From a checkpoint of a small transformer trained on Wikipedia.
Size: 11 layers, width 256, 4 heads of 64, MLP 1024 GELU, vocabulary 1425, 9.57M parameters.
Each number is 500 + 50 x the weight over its row's rms, rounded and kept within 0 to 999. Layers, rows and columns count from 0. Numbers have three digits each. The size before them is the row's rms in percent of the matrix's.

# layer 5 MLP down, 256x1024, rms 0.158, rows 0-191, columns 0-31
100:523605497485422419572386537528537546497485607423529469488449473537546453522547471406473507460478
101:531523438513564442491449499591479496427380427482439533488493524564556432505481466503449562547381
103:515475414453470536492477605500507499597509527486514487456564503545529417466491477493544556479397
105:413417506556471443417503474473482471532470531479467446439471500508436521375541529515466518490553
097:471508538474498497484510511466497461490547469490457557509575534452430413469548431523478518475496
100:451374478525542442430547517454561482509478495497504533617512447415540446513565522621507558562488
102:535498533522547566490519464513507462473511431441478543549475538551533486596475529499503500473545
098:539501566487533499542478408464551451506558576533575532467536470463571473493495577512404523496447
097:441406394507488377514476473469470504501550534559405460386465559475425516464526483565389450472543
103:541543584490528549402439550483477533459473583549486496603503512460497518557460512507565497494485
093:494489420517552470632480408544422532501539483482513529514468564493516542511445512498505489465375
102:483430548473465495507481545506397449392557562525519532433495521416535478462501514517516493453543
096:463526445548439534464558439464491494484461408482467519524500517562395500556578479538451508443486
100:482468574566539495529520424507525632477408396535388525449511463406439530482517470486514472551392
104:479458532547500499498542612522452513465491541470487502573498482421477491529482458567545475536542
105:476574536570568503471503467485454484536567508543534543480480499558544572536481514448524428455488
096:481429559466475575528570514565448499529528476459506459424524521573455556463471497525414526512391
103:514481396422509482548527491500524494484454511575556390396493469502527470515402464444454484480422
103:491527575551508510503511547494523554478463518503466511492500449514465540542494547457454525506577
101:389531511471569494462604424538449480457584539450509538438503465490632483519465448441478498488508
099:526553480512515523495465434426535560467476452480495417508496470447535481578472456483470508508489
105:492588522541589510536453465490437443515416471487505564541509502522481422555478553524640559548454
094:465404577556527603476494508466508509494492431526493578518494513429489504544472621494409506568556
098:440419494523466560530509523563554466434464569482497518486507517478490467479522448453526456484454
098:488491485425492469471562458561469481564474465450550561526543485471344563481478434550499522515492
100:466554453558502452540439494503519630364459559502477479483470481509536435493566493471463498506607
105:520512495496485458449541547489561561523492427452546496471503429476466516478410497479504438492461
107:509512481452516520546495486468501530547571518475590498454422513515522463501580572442445482463449
102:563526534531491473562469495482526469563476496439497475511460467543472473599513487516619455469332
103:404493378566477471569524406475454543493431614509549438456619505637390514505528501457424499513528
098:664408437510442471484512450514521467486563441550557444579525476476437640440527525464466554510424
097:579462649511541544529463536541449479478490464549501515505511449566462496574601411438446410484481
096:433494518564523521447521532513476530491507565506561430508427532565492539553535515544460529513420
102:484482546445621499456488430479496402529506472508434540601490554490397673525506557505506573504548
095:462512559415419442481501482535462487519424575519563540500572475466519534532465509596499445512517
099:439504473510593534427513495490436499502571419444431482510380398397500571480562511554582470482403
104:488443577565494523628514495490577550571454507542465529496592559526496517517474512497482529443468
096:433457506455526560555497543460595504488436579502474515483562519381498408548485553482533525513562
096:471502451526598453438486536512443542576563512465535508510570554587489462537484504520534469530427
108:540374466505453568586512545481517478483493512450586547470562455455501597423515548457447531516542
100:555650511492505456464549461506504464544503570445463510479492592563594485497521416465448461544483
102:520538504491578389512484555550523490458520448529528505465498528541475481559454543499498472514450
096:477533501456544459512430625490501500496486485445504488525442498436485455419507511510477561503531
101:468529466490519574451496520534542387523475523470483466501584523515546405508511478477523458479530
101:514584584509572586542483518567543421469575403435449509534504552460536568473478480526485536536591
097:560561412444431456514509470491416528591559435604482488411568411530465465512543500524392489576472
100:460472471489512478486564489465405506495611470536426458405516524449591529455474524578523525527564
099:515569592535570581525506494494507373448408475599467465511509518564533593521453515553478543523503
097:549491518557554523579482470528556437504487466496470477466493484541457500468413488442607418508450
096:557499424534486534552526580472495506446620496547546441466594471523554607487416450460317476492424
101:494576532420533422492472491454410449455555573561469440546481399414429526456543517472449480482564
099:530449471535612446481535435484492401502431485534430598491445475471502456510486532520429519526535
104:442401571520513387461534542502460499456527491556504451490429472491567493468469521496503476460475
103:505484553439503560486531494478505521479462519486489528551441535452504468469466537496452594577548
095:521402492469474533559488517482541497474435489572506580503436439495530542500526511529484466527561
099:542489489507502519493536502450526551496568505462445497430486502487483484530492464498609523512461
098:463505512528470514501462492513481520546548557449574468569505495495568454483488503599590474457362
106:546566490476515490521502542541567603599623524493479515498507519458561590429459500569553546514516
104:569513521563510494584530502560550397459543445513548526556493535564517518487437468584445522441557
103:532504576500530557476544458462562601461466643544486488464532484541478527560449490472507562495525
100:550428473449456516460514477468483520524453487493548551466525458474525542493438489515434545572401
104:488591609482523423559513516483430528552500552423446508561516516537517566437475442504431467433481
097:454419548469400508533503532488593524417584525575410508572478568546495659514539541555464481504591
101:556531529529506598457452433577542461438441450503434542514585568416572530495514490502493492528558
104:540538449533546509586492511550541558467483565446414459437467513539537490530448470494449501495515
099:454556500525462485387452406497561502435482400399476416586522531560570486545453454507535479491617
097:447443600427567484455492402575450492497587442537502508544441527502534550450442529452538498445478
098:422581484491505549610437509462616525591398463560521426544446518516518485508505433510516491506481
100:526459415445464455452469510477505477536570626501536511533565546502472580487494405559596466441466
095:510556490484473416630445455484530412528501428500453452507478513544454529459502513398514537445536
098:522538463518526483441466480525486503610497412486483557486350559469415505446543521514528516544549
096:491520390536489563461543493489410484468435473560596548495419513505567485496503492463550429523505
092:504423517582526444423451395421528491460390522476476519430451516431521595448603582524491460484514
099:483512588469533556416500551545420538526562449495572553512569469472549561516516503602530568496452
101:496514518539505503477459505485417487532455406510509588526569407492386449528483544558548499487494
100:481447379507543525484473449444480448432496512480451496505405487469527479594442472594531504543517
100:513560558447533578419504502486604543551470481530465531518522516469503472410518489522467528519544
100:479510544525547524545487514473280533535415423491461526514567566537399424548471496479520569478495
100:560449568585550522483490511475512491524408497394518540476511469515547447497452494526504530486529
100:415525428502517530444542543558454482513475361546481467568470511508526486394526496452453464510536
101:539558554566504523518490553523453605553476575462431495446466509507450549478576465497456522492569
101:451516484563540510484448474500401506563461441477502561478470508485484479476534530486385455543465
097:545485408472461486541509445464523615430462486550502510424549467516374472548573480520579461467565
100:485498448470397449476538396494541537589460437482578516478535469539408523429433508455435483502500
094:533553446534492528523502427501614466461539575521527524487489507450458457461454498437488498490508
101:563389530549472547524459507531578525457489533496507546437504523492562505478582576514571511470508
098:443439502461498544443460484477516558484498469495529497404417508502528519554535458439517573473504
101:486495516560374485468523511478555488552494473521587594445478474461552555532531434505435494498495
099:445442475419463501518493405480442540500587535523576477405536506477545483573528471416453453482478
101:453534572464497458575544487566449432597553541522549574450488399490551393493465428588557480467426
098:432421402510522435488505542478521506471485445443570515445417404500503395546466579479492488444532
100:516495512426478488497494434419473464466558543502474508534436458495482507450502539535623464468501
100:483524456493492525568524482521560573535505534459402500497424495489495461536493532535579458492532
098:421576481423508516374467567461496526487534441525445575478534501556475441582572438429491453505616
101:514513467467410479363530547484539464574490576468467476525437491589487522489610497494407526551422
099:463492608500500434443514525428579479534575534573549496490553498475606479516482540510447478514417
103:576451456461397405493480429576478492504516463453493522477604523478532532524522468488534553495482
095:567436554456558509507562452490456419631406455555493505461471508487591566392522545559438423500484
099:478559513452447479410482529476496372447487632536429518517465524510518475446548492480510427504393
105:477573567565432477468549467485506493482565524590513463505519446482427398436539457439409487433497
100:406546410413426550544479405476495406517493485447455534486447471484514549423465542462501523480480
100:482486495519468514468511482538494530527487487469465564598505487488488538452483461491446486529516
102:510630564477517557530484618537519498517463583477508531484513560520464433484529488484527515504474
097:399519491495379514497508522491412475533468495471469459467506613467537485498421536472455517506528
096:554570556486466475459540493517449485552446609550456436486532454462437576506422447444488502519447
100:457578557492499451492457464506522349430550584452546503435528506563513506631572516490468482521523
101:411488521487470519441619572508620416470580398578398447554464525506521586506572543493497471473409
100:521508487498525500536477398477474529553472468521417494498474553548499460521505502542469580465523
097:517425522488566451444520469496500432499497517541548609490444543576558507492439518418535530486515
099:505489481490481497538506473538449546525385403508545506541418505560529515461563493491499469517539
099:481474512478456523528521531514473549462483590485466555456544548537484535506441498444610510482448
096:570420527431445499453583507479459465530533589512486490508520560570527649552437532478556523496451
099:502479466502518496434511528564541480563562535457502468600431512533429457487499483536420540530478
101:510494571525519475485560558472440401491529562517504488453495529552370545482478577479440518457519
100:527593489555464527504385536468496500506518525516562460549486461557481497475457519463548529517680
101:539501495503513429476494458558489588509504496501524505527477555401462443426485438480583516418504
105:467476514478445505481524438461504506462494447494415469549464500377558490507525495481641424516386
101:473505475558497541496514520527463508553473546523624426407535500497430484424538474565456482533530
103:571549371623493427530506496452430522457461472423450533529490505524505468548328418506621524478450
099:463445460459516494550544494496530441456465442521403542490570496468593454483482441523499513458507
099:460536510425489527505571499492506385481500525556560477463549531439535545501493537493526476491435
103:487566500542517435586464536540489484480532490485370447554516451527419514507568516488518488462497
100:493582424444525451496458467520490394552583499483510518538307531520415517459457495478401496491484
096:480467532404504556465514493512416478560538518534481512603534470518563522463491514574473539499619
095:565443400456513427522495560442529510469529603467545566440500477525489495511551498464533504493429
101:533553449518514622508600448456514471411582537521409467420507455474436519508472499427556487564489
101:450433523447547524536515428515553502477453460539472463552454515494538516440555500479544471509566
100:513636441511441489550602527490576572466434452536537561471536491440466550594483526487450493492491
097:525592547507505494442466541440473581500480454454579485450535540509481538568481527478463414526597
101:492587506528487550561516519485507567447536509497520502586525456449488544568522514473534509490441
144:495540558467495504445505532546507511467356520473468521491503500537491578552538523503487529503576
095:519492445466576592509530516480508560572530477486515497515532462529417410544514541516527534447522
099:417427347457557462509514486464453476466517521476559524545529511436487392528553529557518500536446
099:519533533522489438491436552468517496488474464503534506448490487421541504576477440556532506503472
099:436459435564472520451497545508511470517450553512564517509640468445521549415547486435477452504546
100:488465485474496595474500477504564521461549535426485481528466486549477537576593473511506550533493
095:483575485485511433501507539512482446479509488427487485503513546468484414500423554446426518529521
099:589564457521508482483608476576605594462510505525514438480480554556397494527448496520538558517522
101:490456472434490540501486476585517502516490598485460505348528470535508466478470474539489510516500
103:563526512507502498573470474494437502533525507451584492553561564636519470472546492482586462467553
106:508499492499523443527485494461402393510457536565506508518646472407477503395405554417502462488538
100:546514458461581475343486428468577443384538455568519461458456536482514506589615510469533510523363
104:508472484493508520492550492499517513488574417392480434510454490500503543459588551526439477547464
103:497499500508625488623491499470478483515472507491487504441422467473550407501497533470502505523471
102:441442406433554478465493504522511428558501506477562517494464513420479594395415436500461548460531
098:502519441482522453468447508518431531475549503500539459430559517548531542579478424445388538511427
103:480490476455450462474554579460476535518436490518500499560513489543603581480517465502504428533417
099:450535483483579581487490363476479510538575485449599578570474479535465497521479473470456532518641
104:451558461506457439578571492469515467453497470513479469443470500526504510494481503500521538537407
096:441492389505598459548467434599544514537568415492498531469560476444514444474536439451446517488626
096:506403568536500513551480526532580475436509496452500474552488501499445471438489540495536445497587
101:504500547430521623536507544490513450495508458513440557467518465472570486491547472455463510543510
099:504494519517417472561484503470473656403439551557460459469655509445497501532517541530664415452546
095:527439570476609498528504537478417513512452477448448525488435480459516531503485467579473504505439
099:484492529473430490543437480421406447576578498512583510533456387431513435443526533533499471488646
097:461515437589447583462527541501580581507533551460475467527506506522474404562506503454458530510500
103:452552457473512488462547467439539512481495551483501413568492486519598392465645545516569537491343
099:542520514469537501553449499527511521410393417469567463500490408496453616541534508514585526531467
098:486464498465389596508549519484533475508495594444498423510389500557521462602558479505441482457491
093:464481504516455516387507570472497560438509471470432597473521543520535441528525559509492548555491
102:434511430493441450474418542482491523397507492521551500505515530479416493567482479491502455493481
105:454536407548435555520520509509564523509489460523485375493500500529477519442444450399452444510500
104:469518555542451489546490577485453513495482520543513453542580417498434551514521500428445441391500
102:532531607515351503609505474505487515547388408501548533415428493520453526526504555452523421458468
103:493485710490535498453496549485544573414501450499531505460500523548531529494570570551586562533423
100:557525533494629530394537503537392408427560531521507410397526551511457419550516458514590435498515
100:534431490505505493535418465579482461577490597494483493471520525533450615529515475436503482486489
099:507472538573512500450495535499477548610464446529477453574560441417521523471586498538393503470481
100:497479476476442582492536515584495467526518557485529421628427541478603544435502569508479449484562
101:513535505470465493588454494492540468595567514518470479635543491491378470567478497472452518529564
102:482518583473490460449508534432534485500461578585496484486472565551446460507532556491480489515530
099:604539561481480446484440508502540546563466566517503449512567460466508699461499489484452493543489
103:471458585449512441511500557518455480530482459516440465479503551615466467540507570553535459500549
109:548427458566518489486500617541517461555483481435520460499507518526474493476583503373458567523530
096:497519559547538476581423497504554513564481520459569438485580549515440465533482468539437524455516
100:497603540538413540478483448408493476349599583438450560558493492498547426565445513479531524464415
100:491553491405499451530428468496593471491483536511494457479594522513531518523502514541465452501558
097:462524611402546435535487549532581490515499545532542543391561467539538474475451483527520478516443
100:548482488468529468675441480498590551537510557502509487568532555494509434530469474471462505471626
096:514471415527553557422515507498567495477531562476483415506407535533479520541476465471475488464531
101:550478483479576545485483526454517541424582420485536526491529433483551537507491498470566516504498
098:470461508572510566491493490407490509507463505485493430477468468522612473513500518488604483518469
100:512506434418461495541456528486541549407485513427449486489459492530583600480474513514587471568501
104:482602416492516484451473496461568425577416476454553526532499553511479508547476446546576495484608
095:453452461507433637545452472489530577418450468494416556557482575544532554396549439487529495490423
102:501460556495417445570535519514522488489511445576560543467541561524488506431409461507613548497563
098:540620516518569502472499420572506468484561476463539489544519522531552425525347504500534529544540
096:493540552543519562482498448518480479496344466536465496506432479565561481529472541442403530534435
102:496523469515422389551575440543497503521357467486523499537455547483472509473499489457577572545519
101:472507538408498481449437435422410550486473486556521530493552506499466564478438520608461494501440
099:477504440463529418547590547479413544456451609544526521503497523522467495418466504440529541436461
098:419444392439432561436432506465491523556501528521446429567514568472490527550489524502468524555495